config.yaml
num_key_value_heads: 1
norm_eps: 1e-05
init_std_up: 0.0457
schedule: "wsd"
max_seq_len: 2048
Each number is 500 + 50 x the weight over its row's rms, rounded and kept within 0 to 999. Layers, rows and columns count from 0. Numbers have three digits each. The size before them is the row's rms in percent of the matrix's.

# layer 2 MLP down (transposed), 512x192, rms 0.0901, rows 323-371, columns 0-95
102:522552510539512547518526516502478578552580518519440513470536485601444445543436517479472593528467483508546511567601413519450481475557479478490473547534550571550473539417623498514587571567467420553565563417570533468525520475485493517473509481566541591563545495422413479590498435492541503437
098:517401466530518484518415470586518559447530490422418406444570598563458481521508524522546536438401604497504503436520498443465503430528532513482558462473514457461537543526497519506531485504469533522596505439533451453476525487518525499456458525490488510442434563552538502543517586479546525504
103:407497466631529538595457470466477444552509523580545493401437510514488518505487434467468543533519478514462518516608426534608563624501481517480429516550487490520523510464584499443561534448589326534584488496470539474467512476465425571495462518473508546584514511531593583497580542517525507543
104:475539518435457456532474529459550531523513518477437533594484453469556482441516421466545528548502518506578486503582584453513520601456526458479471573528456564514525553521480428515556499508474392556453502508585574568666474511437479495577480497497553612455467479434526482367535491534458475515
105:410387541482473456521506643529403523551412433604519428448462549417505410486563565457463518530478490412534458447451498455538411512542464463502591461525474407501511440512443493473593457543514430552495549586549516507420396504486560470604438543509509496477533451480443525563507536496520461460
093:451541551454557463515419531473503503486553489524526485486538476498504485398448435476485491483469456604547489554543437478423487530489435471543554598463518545407486543546574557428485518482500475462480544540626563620575477442479418494624507475483525565520423544405510487454386484436476553422
098:505483552533584475450561493522504489477497523545569473575461422475532555460439462529502443500622547430450456482408546486476499502509561504542520506495545478462394521408569478467448464527511553497539522547519549416458326449533433471484544349521463525564522463525501487426424439402553487407
096:532499454467418494456523420477432462572538499543543455503468511404504482599563565426500511463435578566521567487522456538523445470447651500424533413448398420430487514496439536474455480476581478502439526467537496431535521501573512517486521469588450565542511456414446461499515504438493504484
101:494501489538441550495541422498536469472481448548435498612445471452533592514492539481482568459452557483521455548463476528618516453486537525432409485551448463499535549532576543572563467591538415491553529548561540426548502487437490517424542566456525547481514584481429610518505501437481456508
111:423498490541460428474471452496430491447484529561528535473498504518486485461447559444581515487350493504519557491479543611495479514469510507469432476548591503472506534461464458497465482532506585622511481522492512706479471517396558394506514453529549504464495550567408562461437505439459527457
105:447547488510547613575562548550476533526475433519503475464405510461527507589544557490472512440446496541510498506474446530405430528479469613367581470445561448567561535483557479507577483580479421541586554449439422461483522611538451478503560474442517492537526502474549499521450478507579481554
097:539527446476404559450529576536542574519535451545583391499468445526558535497472540543434460528612440447500528479522464659536498499465532477438575530543500628527497396543577433423538485543554546379476519501569485488500485517480482469470475474465482528498452516463548488343573543472442497484
098:415566465527547536387584502484522482527455468511529585537540596523512496461482436503586522517521540524520530474492515478392477464424492400585484425495513451528513499580563406479622406462461433567412574506433502458592523395448472411561411507427493535429554490495565543396588544549517504469
103:541578452572572561489512508472494487490471560542476460387433439483513543505494473485502495572470480495495576563428450532529411489512442602438504475559494464529528433496475498533470481479557409381443473480473360457493449523522581568402451544563443372478471430480489455542552511584582487525
112:667548510478615586491522483470464521506475490518482435441581553523484493492471588499459403487598512539507434533403428363489489338482495531458488459529474497487510513490469513507448482519437538371503519470542478433488435442511686502440592565516514489474470407496469440555534488477488557495
101:510519379548535633549491544492563480492429502505495494519498534524492555552477514469563514502530521471536508536501551443512562453406538552491457497531582374433560506477484481403579481440510532419494500522562592418579452428493508501437514434544453500495483564481505537457535563442459555455
095:521532493494469490582477530531497510455547466457552553576538507568438527525531491428567545444577512512450460536423485298520504488450468514439581555519459364555451436489478505448465539470550427468573486479552484526509505500408493449558531522503519492493542540499506472560468482498407483489
092:640495568419538511411477529532460429488535489502471489427440522500497552461544437444485513483470594608584544486641439463515494456461490454480495492496506453571451468505651550558489501516463538456505487511469469558565495577519462506401516456450502425523481488522511450530485475503520438510
103:454516514570464501504503477534474479546456403501558520579461554373418453398483488524562482505475542528526502428542479529471547447471545554466487528461538610502517621457516491445562491514525558493502502544536508539541525495465479562499548501553523486367522490432431425600473483531493474496
092:473448588480536537499549519480569480499489496597414461480428585462403475503546523435439500540495478419480441499497480412441512517468500567515612449454557427531528513548488507471551451516570436545538505551456557453478515596483457399438508466462432483540512529529459508516458430476490508541
103:486415493457480415450473431514488554542488527498496510494520554485525554496360491498527507488580481501480465514532526388516513494486504467486461468517468496543589480493517570539500518501456571577423442512475484526531640507524456546405504483469516463543495467551468467545549527472474618423
104:551584399499498527510498571558410525469548486493528414546565520465443484489477467436519466454449436453547457591612412527493493413487516535561542542533525406506555485527537500510524576520575503593589580417454514512531574521536545498457523511538606526505498512468450495575500497518559472526
091:561630424485513550434498497569438573566510540472570495526404545456506548415493567481514592530501539469507499473507582484498479467435516482500457546452555446553393443493495432448516486529498412435516443514440407405482495481485476532432515487490497505541489525504490486489443455363446541472
095:579439488503434450528486523526516469450497512473519456437510447487640558575530549476481450460597545495553470430492366522452471539484503471471500447532438516627514449529513513480512521518483521558600449488516508450497505381544451436473413497503544530424465408437471474526433471550458512557
107:539485486498574515519494584479521508469616401548495467488493580491530554525466555523527451502609547377564550500541573551438429426425518528472402543552473574537510507543424462417494558555406526582378488478455513467522488499579611455444533513481457558434459548494497422461576512421389454490
104:507609419528487488409513504562537465577430510438490509532542548474474512473427439488540553598548487512528605492451514569492509512435408399464389574511530486392554574532519477515426518410531553493438472593452520550529511412446471540484489560508470479503477517568494467513464490542543460556
098:419507516472528485525527497484460526468534501527535515463488540432439490424471445546516476561481535448485461462547518632433458553530533469537571472457480518514467485516637503418426508479447491514562503470430442493541502489527452580389521514414522524419508532466532533493464434602524509451
109:502507519586593520476539517444479533527529556515515499497717527598509521580479514440467541513504407464419499485532474501534534527510476484476584462510550580363450492436555486391552502573451496583468477435519556511508440496492522589516505438487488485586481506485533400550619548478482506469
091:505521460520531561427486567516434525465428536546369522472560557540425422540549556568384512411439577502514475546604506540472456401459525437527475437488420539453453410433500528489577502453484551507554558477513466462482522556533508550484463553514462454459457581545495511520467546434471395536
098:654444492465456455469500535523470422525520467501532477448475506512511508487542465504426476497557463407506514559362442443521514450500510576453509498474523469486522518513535505473499591516475452411477432479430412552538437556479467530567506431522540558587572446555465406505481558475498536509
112:582503495570430486529441462470507408479570578505513577560468492451537530427534469555547418469464423462492576507523490611450577547503568556630472538428505527503491486524514530475591469458484436457417570481539468513578499553472460533527424572471493515556484453471479495523411472466453480524
096:547418516551510516582412630512512567502476525559560464459540418553454574485449538443467462522480529576487465545552458507430444584431471496457459552482425508445591380487558493523513484505451359458525463543522529415450484552558456442397502484497483508519590489530484526530568545472488556521
095:427500492552525587420491555352515425453604539571557424456518510507573434410502469521430560482576464550574500606534557565558505548472556482474519450474510533508463508535475519552501483502589505528531570508475416549512503529518573449458518443468481507531522498411433545456490445445553489502
099:457522483505496425422501476455511507465495472576522457531546515476496579480420443516536499574570499514429458401420614440503560465465627544444512499517441497503542592605465506436443481520515531442558505480607526554514442420573521457551534452499439471464442491554451593556526494496452558503
098:532568584454519525538446496492526417509541509440556457431499525626559496531531538608497515457523545513506453502587480372466551510552490543464500625533474461469469445433462509528460535522541605449476565414552568448543526427444564531503515475559532489544516479529412500524505440531493456472
099:516460465504564563405439535473426510484425510507446540511499567509478450410451505518419467576533561472482520498412445572496545565599604444494572550483547469505609439489432439473535459482617426513445381498504563610565346502496531525544576394529567539589487555456487521469491515486414434440
102:516493438463494523525483466484515432484530526482516501455423536420472470431447484582577509534531502514477448509557564415415484527525453530545508534544418504556555489502582410544428502465502504626387537382486478502515439480550568519411492525517587526456412505442579515508428527457562437507
099:443457529506479460560472475525540516466447489451473469519544534452474550512461480576597446529442448441523509510507548402494411461517519583434466423533513463532532497472413460569534520527439582589439590406489514524411472458408509598489448503476469461485477481516624446547550479479445557409
104:446454442513579485597422459481472526477510420432444464493450363562519483513485538455577472409494489555458554528524532576492467406469489483454506480468440589508460492550552508502518497508518440398558557430519515485492530437552419502601473486543464552521544499554465452535534515519527504407
109:505456446546393522489464503521460499461423514488492471459500523384555521545519562529541495408576538584472544459522428444556494491529498528487506396486513479530551580514455502600487382433557466474524510415492467496611544413625464440562535544430466502544490502514446523532471574529459556528
104:540499503530548529602549569482462538493538501418436495483537411573480442606557603486513533558448595437540505421517479371519411519527570494458432503486496537500412519440538562497556473466474565519541454526477562438577534524531612496440529485461532512396541543484517479504562499492542477491
109:365509534623487506515467501495524506468476464625585529426526567504420498615476513522411497462432498447385520471490479416489530476503561571462523488499526448562457420501559486550525578482522461570479447504517455437432619542518524448438494557532556433547444477551480516508529538477548385516
090:459439630487439513477624523418498512461388447487476473488529500386496464492493437484429533521512494563546407491560462346420408462504404474538556522431464563450533466470537484536468497494573516534420524495630576442478507479494502508435516551521564515546463524503475557591537529460531488573
096:503578509445467388503519617536447511500558454514449406603535512493501549526466440467558534466457508609503449439554480498543459427492572602576525483495451443558453540433548515574510501536505503497413531623555456545451508531478464567567509439466531524542613540629555468461465502500502468503
101:548518515455429478451545415485531378433510568534452479484490575470470394491466535459492506530497587528499507511512511578538547524462576471457541414510486432592573488504482415424518437459486558476487602558406545495497511523471604552485509507497444545595460512416488614566453441620560478551
094:530495456485526515405513508533437474482446529516548515525479538577425571498479543442399520519481555411443465540446408250428623591496464538520555510445412537582453511540522409482453495529522412499588480523489542485569467476382438456488525438502532475470491452477466489552531501404449569512
102:440485547485446453549526580574425501477501564453470531543495516442492519457475519569399517504443500384524524492479442560541468553529513515483618495475494467489472554548533527521413561524527609547522516496471523487545550561471395403588525427449372527497564477560434429545513602520516513494
093:517523475501438558522548563532483481521533545486471436509449512440553523561567501555454513505528471446522553481499538454526594536485422483445534480526491595467506534490471512557532517498569467545413587507470453499523516494439516435553455466533393551447431528389440512439528528369432481596
105:462509517506504510458517550512524583542522503473495452571594523426586447545455474520594572578528407479560497516493501639522429417641486418558492429504534395566413488522460504409499414542498438593455418445483477450453462484538517532619544491515404538506464562517510529561613482530497525515
# layer 2 MLP gate, 512x192, rms 0.0983, rows 324-371, columns 0-95
093:479451492439495518456485386566383594474416449414493563512490524532448494507515459551431467566452535528563519502494441454539550580471540491522475510480519431441479495499545476517554518436470538454408482558477464440437505425425516469557498559486507508464466515463531550455502411384480538472
100:530442471610527607609580513539508475624496458506570536483436507620456435484392531428569495563444449502515496521540432519547556523433461522434439586472545507454512429480541532483441521445439485501503580452457475508494463534511490491511463496461505540623461485479531498501547556481480510479
105:417444509505481402603564456501434516481501500441532545534367428520489508486467478501482603443455464508531516380514425510590541447514513530524484563518478521385507464426483535490493514509544601473526420425468488433485513556512483465466530414481464447663435534494611512494583524471589480521
102:495548539499526485525485489483555532466535450529378602475604511550537586497520503536497422563539476398567513448441498437469440462475572509473552596508481421437521512476493491484483522364550540554419437451462552521583485492501486553477473536499485505586389512562545470503537520456461462512
095:502573464429470496526542464596489542430556498507489523588425580508488470465523571524419501547458398412579464507521368541456563614473506569516432583448479480492434409452481460490571517524385487473515389492497540492514451476494536533422482488503443503558473440489480502505494463516480534467
098:546510468427507487484475504403536404470542504525460461562538527535507465580588506502446519547457495519518462510619513497435497389474463567494544502508585520432498529489415467525507413495579552530511548569461471546549568562467518525548473495409519473442400622473546423571492442474474535509
094:509397510529532508446503531392594441481524464471473485450610429580496595520458509513476486486527431398459490503461555489463481482385364522508540505466563584523443476592529515427498531421544470460477563521512546579508506480425565514504481544477445456464517532524547524448515494493483538492
108:473506484491475534510480386499587484356497419578530473569485453528535608503516511458438565534470478483491383574468479429501426416482491515446508444475436558598576399497529509479503516550458531547491518543571516475487496467421546464515440567495420531473449509472445531500522604492494445474
111:451542463473539588423539526515461559563406468432436476413447474492500444472567544422465397461451570513504466401539514568569384442448468469526444503435454513517467567546447561513551499467505503473540592472535485434492458539587604484532580476560486470554550462496495471529486470546472482592
100:534458486489517479537482518466518432524540534522527565394551479483520446506501500451445606522431588372464491519522504502569600462439545540513485520457459484560559486477548536541484500418542515579418522440519486542542513438571501487444492543502472525470506438522453501430445524542578499494
092:516503518546432481521465469493399400516509496573494412492538584499468460446472467472562437478559486527437546525464456598538557459490506474498463488460527377445481525443487472569572472442539444509516595484439492424469532554486551463377394517597562570468551516542531458506537453473513498487
101:517512544438493576526442510535419397436563505534497467460550591613524441495683429544485492504482430390512545531512570453516476504487516506461445530529510513530540478412502581521515494488518478524467453502451561581537594520586519617415495570564542465447571512586469426499485522528497526433
102:581570478536595461624548480513504543543502603510589433458466527444528513513470566429529573580482387424547539517508553546548508501494504468549561471486496403495521525554489411507501478525544487532503442425513442526483476574465521565490355472480535422534486417506439451487466471561522505556
124:573482429562423521517615539536466554607445449488496510452538513521460527504524485473469519527428473492457538523503525527478471526598499479609513531449577453531486502501499538562569539624497484521478494450443523444500498545542575489492425493507485442465434423369431497441548468488509566443
097:525487446549431425401526569453451507526503566448518478464469529578405420421486517501533569476442565547593477509494485452472583449511542451602539532500542492426563438455432446492540535547453509501496528511502505608514550478506581502485524448450450589450478513534589522483525563541457555447
097:434427509491515442487481504528562561492489444465550548533478551447403544536447494439398427413422562504407516492450507468498385495537471544580515431454407515552468492568538540399512433521458463534486513478587490572544479450516539415531579534535443532486488538498445519523480475605461528430
092:414454398546417511521523481518527573482482512411420468520505483465444410504538483476540545529448479422449537394426510491505529519524537537507517494531568554445552481493417564465505499434497431486467404488502528535422515437562426424501535516572389514546532607492571527480602491534476495555
106:492541479440475463493496551491462529508589561522431498553441561444525499429519510472398609434480485477510427561510441434515452423408541525477549508563466579522500466378474505590528564520554483417442441516511542478537517452515467555500503458476496440537407465529545494531536511470564513544
087:516413469498454462535474534415439475455545523518418554384487508490437477480471427523491486497609494460441460491533576479527496522464569473444471523450457507583531414412549481577468534545476476483420440455556553487563579446561448574486481607418533519551551487585444486466449533505541506445
106:481508455591514604589524567545463389508481554490502551476461502467469447490524519534430482587454575470486566530523510512468486501530443513478397548412418502471491605571479509512451502554537473524513525473485474390459403555491517513508486549530506466476606532592611574526524537512449558423
099:530622520508608482415548542561539513526482474441554540469553498549515457494493549490540520454517407475471522531581474586446527492540548521523517552515514529513488532506519549506505516543460547516510426506499455572482452558422507500433566511612549454483442513482526493456553448481526452506
089:566562454499488489420484454557506517510494430407560505525537552519494576517521521504479515495478407452496554513561509512442495524517560517480423437465509511565438494496521466452483518498405527376536498589454509496475494490530526521603497550469494541501502530428547433419539428389531535435
097:505571478571520507604434396526495515518525466508452532488525459513566495440562459525577490509562478525482450521580575495460537510523475585483495571471530462466584476486453470608450575504478533565521510495421445465480482607494577474447563423515552401556562481475494450483431576470431489390
107:530573490397493492463553491493506502510587449528513441449424535540592427506505475569429401541531476550483515423454444520542514512410549501478482529544555516563497484560500552471531537485565512568476417496594520576425546466542494481538542522485512516589568587589471504534456426475554549451
105:452368482446564469586491436530553438504472431547546550463467486530478426515461525432549513474482554548462516517513474444506523413541549527483475502483452571564485481537507500480433401485449454551517552425496491426529516537515559473540472503529489545455541439499448476474570472489575513498
092:499475450382534492401542593451526523485586475536540450578561608428562503543526500605548516530442442451438543445543598442551435557485434520457519506474472563401505486481425581579454473483556442481509462516456451531558531454571489505495531525440462475452541512518527503405539436508452594522
107:553521457470436538501536490526544498534456502448547536526532549613417534585459429478474535479502492499538437519491470486461561442405528540543579523452535517441462474462521496475472555565510476442500531487538527546603540524486519538509488515441459487441452435520459491544540512516506512497
097:548428458408488586479548477504500546439495506586475420490523569537573590548580535488462488495573543448468439553529428490410516430547529547461489427507464601462435446417490449491530508440463424489583557461488534475478515527449500487430489632501456502419442515514471451468527530479462468408
089:516541435609487529375473482510467457577499449528561512464454520591418553557608473474474495456497495424521525500470439461524497570403408542561521527637546602447467486525483448496470519430548501452526451580493432447558412450503488565467563464426459519479423469513482461491490469497543392464
115:595506483552486474592492529488523440468467499406499523497487536567521506430483486577523419468448452416508600496470369535558485472563450543606574523399493446534498432482459461353457453469484511461459564521485509490541518490520455566491502528526472485546447481511585484581508526428522491623
098:476520516559579473543486483407426459538411461591495635512560529557492516539413545532543553498484386412444513448526424530606471484520457507486431502448548492515474541459568497509441387493617520471472570533476514490511521435495487442507530550553464501463500440448501406493501527462540524523
090:502509539535439496497547536558423475536475487498492502528469498395441465469414543426504505551415476431501416522492416391511466525558589555411435482449507452537467557454567497390543573578457452519484510529562548438525520458511408532510511541486427571526407474511469537606552561444403422460
099:496422476522416598540477495500568491544425506480494605470473651501502561574541504496459462517476413485504355577527488481583531511549452548424471384519494519504529408417553454506469500581541507418499529519461492457496514470476558432524579504464489482485513466420462542559533516450434582457
097:473523514570529511503486584463504491486517574469509526401518462499532535520401555441498583474574511545417427516533505419527513388476506491534598463466411560582477423483501491465457451486562447515484545368538486523517428385434515446468452534430456529472488545532466504578526565514421591584
099:507527504529420495461532442404497542474606443604495507589476527508489537580567458513511462461544459495372540546450592386426437545476351457493498500504465502566498546589553564594495531481395526464495527430515512425527570456510472540422454489512518556479489354520502490570501549513571502469
099:462553571528453502481503637455436552472539513594480617521650460537548562571518451550420481455502550478472545455488549506556468473437477499513537503423543563469474493414514498519442505577580479530538508518481557506492477437525531562508530464478415420583553498488524482619460506503444613556
107:489461500536400571418520547414382514565538479536483521495568550503421503554516502530466413461532511517520446488511492461473475493431543540495539486448564559574521388555531510505555507465497491517466531435563557467609614470475419512500619590543532425536465431509494464483489504518496600545
108:540502387495510463483391486444549430546433498436486589357489518541578465444583488480556454545497586580545474575491513523440433488538547512471561542462543521605427459464575504394562551540480475490505528480497577608517546406460462521549577525545398510450435464455429476509452586517470572432
114:519504493448459510459527528508489486580517491547454616495532564535471543471521422546445527583475453497585477530425477434399535538475507514540447488501551548526490470507513524530582543601503498475488414513553570464516519467416493570529479482539380498513496530470504451525457467377520526520
105:467564539447480462446560506510476516572517459479532558531479486525462560505492538475458470516539548453596429462597480451482491517493534449492486596447525548524438576429541447490520532544586506459498550488499518404534491526468523462499503586513545567474488458475488435455520490534355530459
111:445468564462453425549478535616516594465559446485496564524511479553554530553588400542434548525480481560488497540434464479493501457518445496427464415417472491602489475446471526481562515505460533503468530551473560462451589582509511496523553472551458451574553435468503507547467592581449520483
086:501545526529456481578551469508430442564506413461523480524554511564569423476468534496529595451472512498564470462469591475559491507516435430477356538548569491568543506477390500488562501495472460496482425591497490430458476486532519671475466457561405500397575515526504470493444472403444426509
095:433467547505439478468484495551531560534479489525494524511541518511581551454499531502496592449478540472412472557484526441519439506521526526463527473468539551438510543526418426500483487559565522496449456463430440582467520512554585600502519508455514489535431490567535456454478506576357530477
097:494458498473468547447473582481551482517478452475549596481553474491490504489518530532431536502535412563548471627441528475472554432387591448435527466457449469523499442525560408408549450457523560452546598493438605494563448529516560528490499458555463415499384555501436506495443372503518477539
086:405482467487528409568523506574432565447581464537473553521543599466478529402476509496444467434563408477491568472539599498513393410511584518531488442474438520503528466515504514479548482516496506504470491505479522584485593428533443567481573626514522543562518429512490543467454554519518582416
099:445546602566459426466466507484530522592525385572579600568481546497474417471578445547413425528412422434591558477583604535459494491563522468494390473488383504484508499451498486551492467573543504493487476494476532557577449442572577585557461523506544527529418422472576533483581472582484431481
087:538429543446498427407471443513634489528443506521599545431551471563455527509448437559578506550424512515385449423476440468491467522476460440528501501541491607475531498392426556477519457433469539475473547478451505616487541521579506468480541425483437480420484537569501488406465516510582615440
100:464432463488428524512528499450495516519562493475464512491539514454527513528543517413548556547538491446563548518468506518537464509581499526572432531515427446467484469516578499450547462457546414502507448412430427412517562497418575457562555545449430552460433422609447442494494476527446364528
# layer 2 MLP up, 512x192, rms 0.0927, rows 324-371, columns 0-95
096:600467502533496471522520512568399391527520477548512500407489587524429497529566409572485567523521522485448507468498444506461538548476461541490583460533574485442498468539526417519445507438484541424485503494472574411493541485409431516479532489515490481452541491588462450478451545471500359444
101:503518459531567504590488534530573525483470489486463570482531546496503547488462516423477472463488575506598497499506514468470413496525501484494478413447494628423510547436374457489431581538517547459487483568477446490544466434516530582474455516434481515455467525528568505527443407410490558443
113:576551448578543527489532596490527476503540473456468449548554493455517497454515561450475434388486495585431512546458469443365546505523546510501639465425569447526418498601458525493523490543512455472551556489497443437538491529494554518582557468493488540528584469473510462566461461585453470518
108:479419475505529570475503482532408491583419550541495427505441411496520547436498532480535533509517505549453459406487504548550506516471500428564491392542414465525503486472433533426407463513558557456451450529525458527487435454442601497440498520497457559456552486514467439491490527464575505529
094:549471511498528487524516564523508546437599505473492563449516498516510453494472507383476476527401498561491508540467464585425441498491637415496476502460525547341527526544455682463523521522472450481520472369556473507490541458513475496495479475510440461601472398485542480562472556527498520552
092:472431377409517575454526445509530549505438495530424515528437459491476643429457460487530451536442444501562510568473453564525450546404514437501468583516547543452476518487522481560592487513510536529534461496454550483509429485539469456511463554533529484546489449490533509460539506580506541450
092:497512462547500583564509482507519574597387484496494421590461505452463509523491588456543465470420581531468535530428551487529590609469549473449507449447471417513492488409467515565454420473464492539567532505490493595460495454555567414509484528455436512465526465503556508465550571470500582468
102:513507487406447472569539496476543480501429508532500502499477563498617464639438434610537518421402532453630469529463480542563579516509416498530458441447514525425556464499413478568448464445469491485542500443524461554488455451507546481473602483541455517421572520476497523610490483470544571520
111:477609459471517570467516510511425558628445474452379471468384464520501425450532505427533430441476601480439500452528486540511388424441466497538459557527453530537488561533434522540483505430492484485570587494498470404444419506553573455499609453580485450556507428505468506552526492542504437603
103:595587512527532517535513479495562644459601453543461501459522480502477504518497553471464471494495604585482493473502426474452550553535488537622614493475599466512528568566615493509497537485438578560504500579508475508490465405460484498535563516450461521526407436421572568477538575485452569489
092:487571558534497498612465470469446416483492461512451490536461527531539536482489421460542485488475418436445538540437450495537516587567421513459363518559524509517482528439562491581543566542503518468478460563438464452448583527411528430455535552617530508459610467494524440514493541549556545462
099:474460541409531462456485416487455498372595477528431502502512495523492581393546483560510471439582595518488469492516464497502401455417481457501577451546510504562502454439446546523547512480496500533553470505562459521437580533553481564464521557453608545544558534512498519435588502502605466451
105:458450597457480452519528443538523559585547473518545529492487472426549529504466477529558538452482428474567499449543570479443486448487603514513450490487459499554515518480466392440462446525460457508461468557550573560520483443505485531486582547451459530515430537462496457454398439583434490442
122:508460600485528484504405501473565443497488488524527526485505493507532488498627516522518530593479419467498453553533504408439514500390515504544513492527428440628544474506591505451420372392430471477415464527519523578527484482492439504514541516528435553549464574566537495491477584500480464539
103:561523463471508503502457401499497503499526470501456561428507478446527505571574518536507519546454508504665591441537465506460454480454407505441515503593605588486542476490503500554467462585396502481495509459514529496549488541471588529518496579478535543470534479431515481492475447351513473429
094:496496479544506494450482579500492512434497526492501576588488466483491479488434457500566588520589457490475443507562583507500378507499449535393469486527499496515560455443534473579490460512502454466492564413509529500464497403462457551581473532423541467459484485487572476464496431369482503514
096:420577516687544467513561590449492529529445439464541512510457492587546449463513540466515498467439394546540478525479483499477496470496530471584493427465537460489450489474444443505491419575479499515559493534538537414463439495492486526533456508511500579516496591530530652484420552501486532503
104:481462455594486505568553460478497571557398478513463539463531558529461504450564564488503502512557511512457517474507466492552581507477470455463457526505464503514521501510602456494426463386538474451551438486427567433483429487493460596555571593478459498453463436588467371463445407448564511421
087:443498518459566470461594477489493468486536546438468458599415526504480557464453517491454510537469498587468448463452575549505528518501460494490569510589540464497407480477457472488501420398561482529505542470575506414475434371469540530496525529471478462530544478419468497499540498488466486584
104:535432545468519470489471554438538558416515428469481428580433526490468531522478455447587531425522545528485462511489553538518479560452504489551554466540633545449416393502509567643541569477582464491558492500585475499509541475431497487447501485474569493488432426470465453533543459410625440599
105:561579505459491576502524473547502534510558476481489560525550495616505446439489527555481528440539484523472467420518429550436482437533608516542591550578493504551413479515449573526556531512390582471488520441512527564506515475389430583447532492435564399597457545434470467546552526391512458555
092:467457475461528483440546538539450566524531554522487457534477537465543523457501478518545469601667448516523455503495491516532534458451502500451463529625516534493459504430427495489471543501599492518469488428459507442484452429365511506440490439465481559499481486602511511563505535565386516523
095:428551539492562510508430521534561539492543563560423517575505532387487449498432378444557587520563438515487483614416515480441504524555469532416472542541522489458508465384476471577478432551513471510491545601436519461506504531507464550489450466508531489515526600564485498532508583501556496470
105:446429403544473501559386596487539538509410431479473532463408523508547503427494449505544514489564490472469504423485530534414508484432433437455468468514542413516535519544501552612468499542471510488498492561506463503442420526549515429545509508457441461565491440528548455554462487530489518501
104:518523518469521559549351524445439527604433438537503513439403516561524433508429539466595514492492494426497561476495470542606443480523491463544525508476489562523538621521565543409500486508513569414441577421509464459597535475496447589525476557468482508528556409496485587560481623539530482484
092:477473540419523468476566485487487475472511432548563421397474506495434446591427502544497496488432433588425425475504502546548524586559379490471481512443500535396473489448560504501472500519503448492512553406541434491563419561454561450509491552525526507528528595487502592483542500492514544598
114:509495451535540480575479537562511411495505568483560531445564570528523520479416422432471447480414445451494566500451506554505496525478435479515398458410539439530478535380565413515484479580478536475466508481508526559480492520498472536394403472518477474521528530525516396484476484475394460533
094:452491538505516543502505473505454544468454545589547533431473611536525508500575499444510521526404453523497538592531365529517514435528519500472480412500479562556416528511541483481445533465406449416531547525566571476480461465414467556563520581440507580447392555390505537466556494414484464444
095:499517566506402404572489515392524551571490473466402503487492537479493491520490485558541519521596565530449502507504570463478509508558471520557537499602462465550533503552550487491508480545608487535455522472485573516470461547461468459464461590481474559452630511508447537520466507423447616479
114:493452497587501515535575436407517473539458567568390452609456495522502451527636477594392492462460482457504490426496485478467490542549515508515469506462600523513556418470486509498499515540493515508497522493405465542610547513574537531517563459548475478425485514526521462480460435403571565571
091:549398474488503495509498516504549360460510553523473368491605513526444463537593458519509474438524587479482549510495585526461472619540493491513485571470525489459448471453486505487572470540492438484535490517492399540578486566464490488493469506453512537445532586504464599582566519512491466474
086:409480472501481560509529478449440542486552517463601500502482466463514429493458524524540570554435479492475546598463493592553375493626488544547536465471579412535488516531515517448544481483530514557481415553458508493437587490487423439508522466499527521589455490477526477554551472571497579389
103:505541466521549436488567475525575427423508530531504454504573473431439466515465526513627608534467571452481550373463476550454481595425509493519518493505452497483418536593454528472471456542516462519539434484551485463500530487552482512435499491428514462485471501569514500499540533466572507460
100:535460525518514443587430378500601622500441504441562557507433464527473506494462463452521464520476547487427562546502513546533520533501440465413551502576476475475412562552446496399544458629540550478462440455605545591525473445464512555551539419504440491434483403544519510480444473553463607447
102:469556519551571461521462468493470438494413568472497472533546470571540442393523432486557543629503492461380622500461456525502505508482619465498535508526510480421393470499533505565515628486609631474491453525428481543532488521505434370514521454457536422483408486486469545515544534486481463523
093:535514476490534483391474514472493569466467448432485517537487457477474485439451522480584481468531452532509457504509500508462518452512443425519514524587519450489481432537542471634536607425478508534558479515438440489453559478518472514486523452441465420549428425483520596462488470465560455481
101:499426467514553481569443454525515511504387490470503457504520530456456478407502499476550523571444507474441527481492484463579418464412506504514429468499394485473460434491554433500523487510472561484494475412384460465437483489497527498548474503419456494492478419468504431554557469429479544384
108:459510453587462424501479623470453514469440461527524607526529529507563459473477534525498526514524559558568523454533550499446447578542482545471598451515564517539471422474567500543438519541494542525455466499481516529586510416427494553458539571562531486366417407489448568452556480451505488477
115:497496417628502570550445499397531522479414495473449487456469548477505516516520582516520502517503551506467484419504558506588510518497482479431501500506541645438596533522493528583481479483565479519546522534489397496530511448510520456504576637418529484474509521457547597448601584503529639510
106:500490456513485553493537444585524468570528562509569475536510470531434452579556517474555504489492436468442471495490440460471414497551520462501583441541430476529449491476576487534489424505479493450479438485543595530569444576423422502461458560476434594440525586460400534472534515578469494514
109:501458479474478530401462446403473442594470569490574524481565572518455583496496533508504499519506577516500462546573537475503512552425477539511470544624530537507579477443518516488455485465532496462540491480586490565564512387442501452495471526546494460518477501490490488506568470459449466489
089:487515393562501429492535554438528457564461538553475416505540543482484459526507509521490430409492504422556526439552380556478425502423572512441564520501420472414540497491457555503514537503476494471475470486511467492536500485563415564603519543502541457557467449448512546437497519549577527482
095:457562540509483453544430469429437559539439472463498649494441520513493443443486503478508502591484475482460416565500550527472398512542518463465504417486495579567452511568551423510502536481489452489440575519538528564497448440365391483499582508478524507577485494435565454491528555507494424435
104:497558464445452471479493527377489378439456443493450524519420494467465484508611562499454452595548628587472481491377532546566522522458521575546555407424465555556526483533526500379564491602474520523511497572466469503598496497474480512504518530513478480502464475547514504521516514471528493527
087:513491508395477575409488503553452486529504517487515488554446523482486455557585543519518488506567502535532446401429501503536482564494498570440508561505572526538556429467498549534483496421505563505496513473447420482507454499478447544464496472433559490493503559541477568468566427503461442564
102:429562487482548528501490432476510436455507592538469506480463526471532503489450487473382404484535482448511575485494461483553506539511461469509429526424483443497510574531545633392470547475444410537506497448539560494579507554530504615531442590412528491464515438459461436520548546475454574487
083:474457453509480527504514517462534427548603536518444488533553372466456521410507558444458402362617458522610485549506555489503452514502499531409578566511548471528464460593547497537552438583535495543485457536563635481460545378501531500554452572500560506584493475500487463527478459525496511462
102:443440474509480564524467451538540513508480518503527512513494491465525530520534415421519604522526535406605483449503511508521450520547548432561407650448391517480484425550539534443512435461563502473437491518445442427530568568447568502493530534418434531410497438584467440484497427474440458538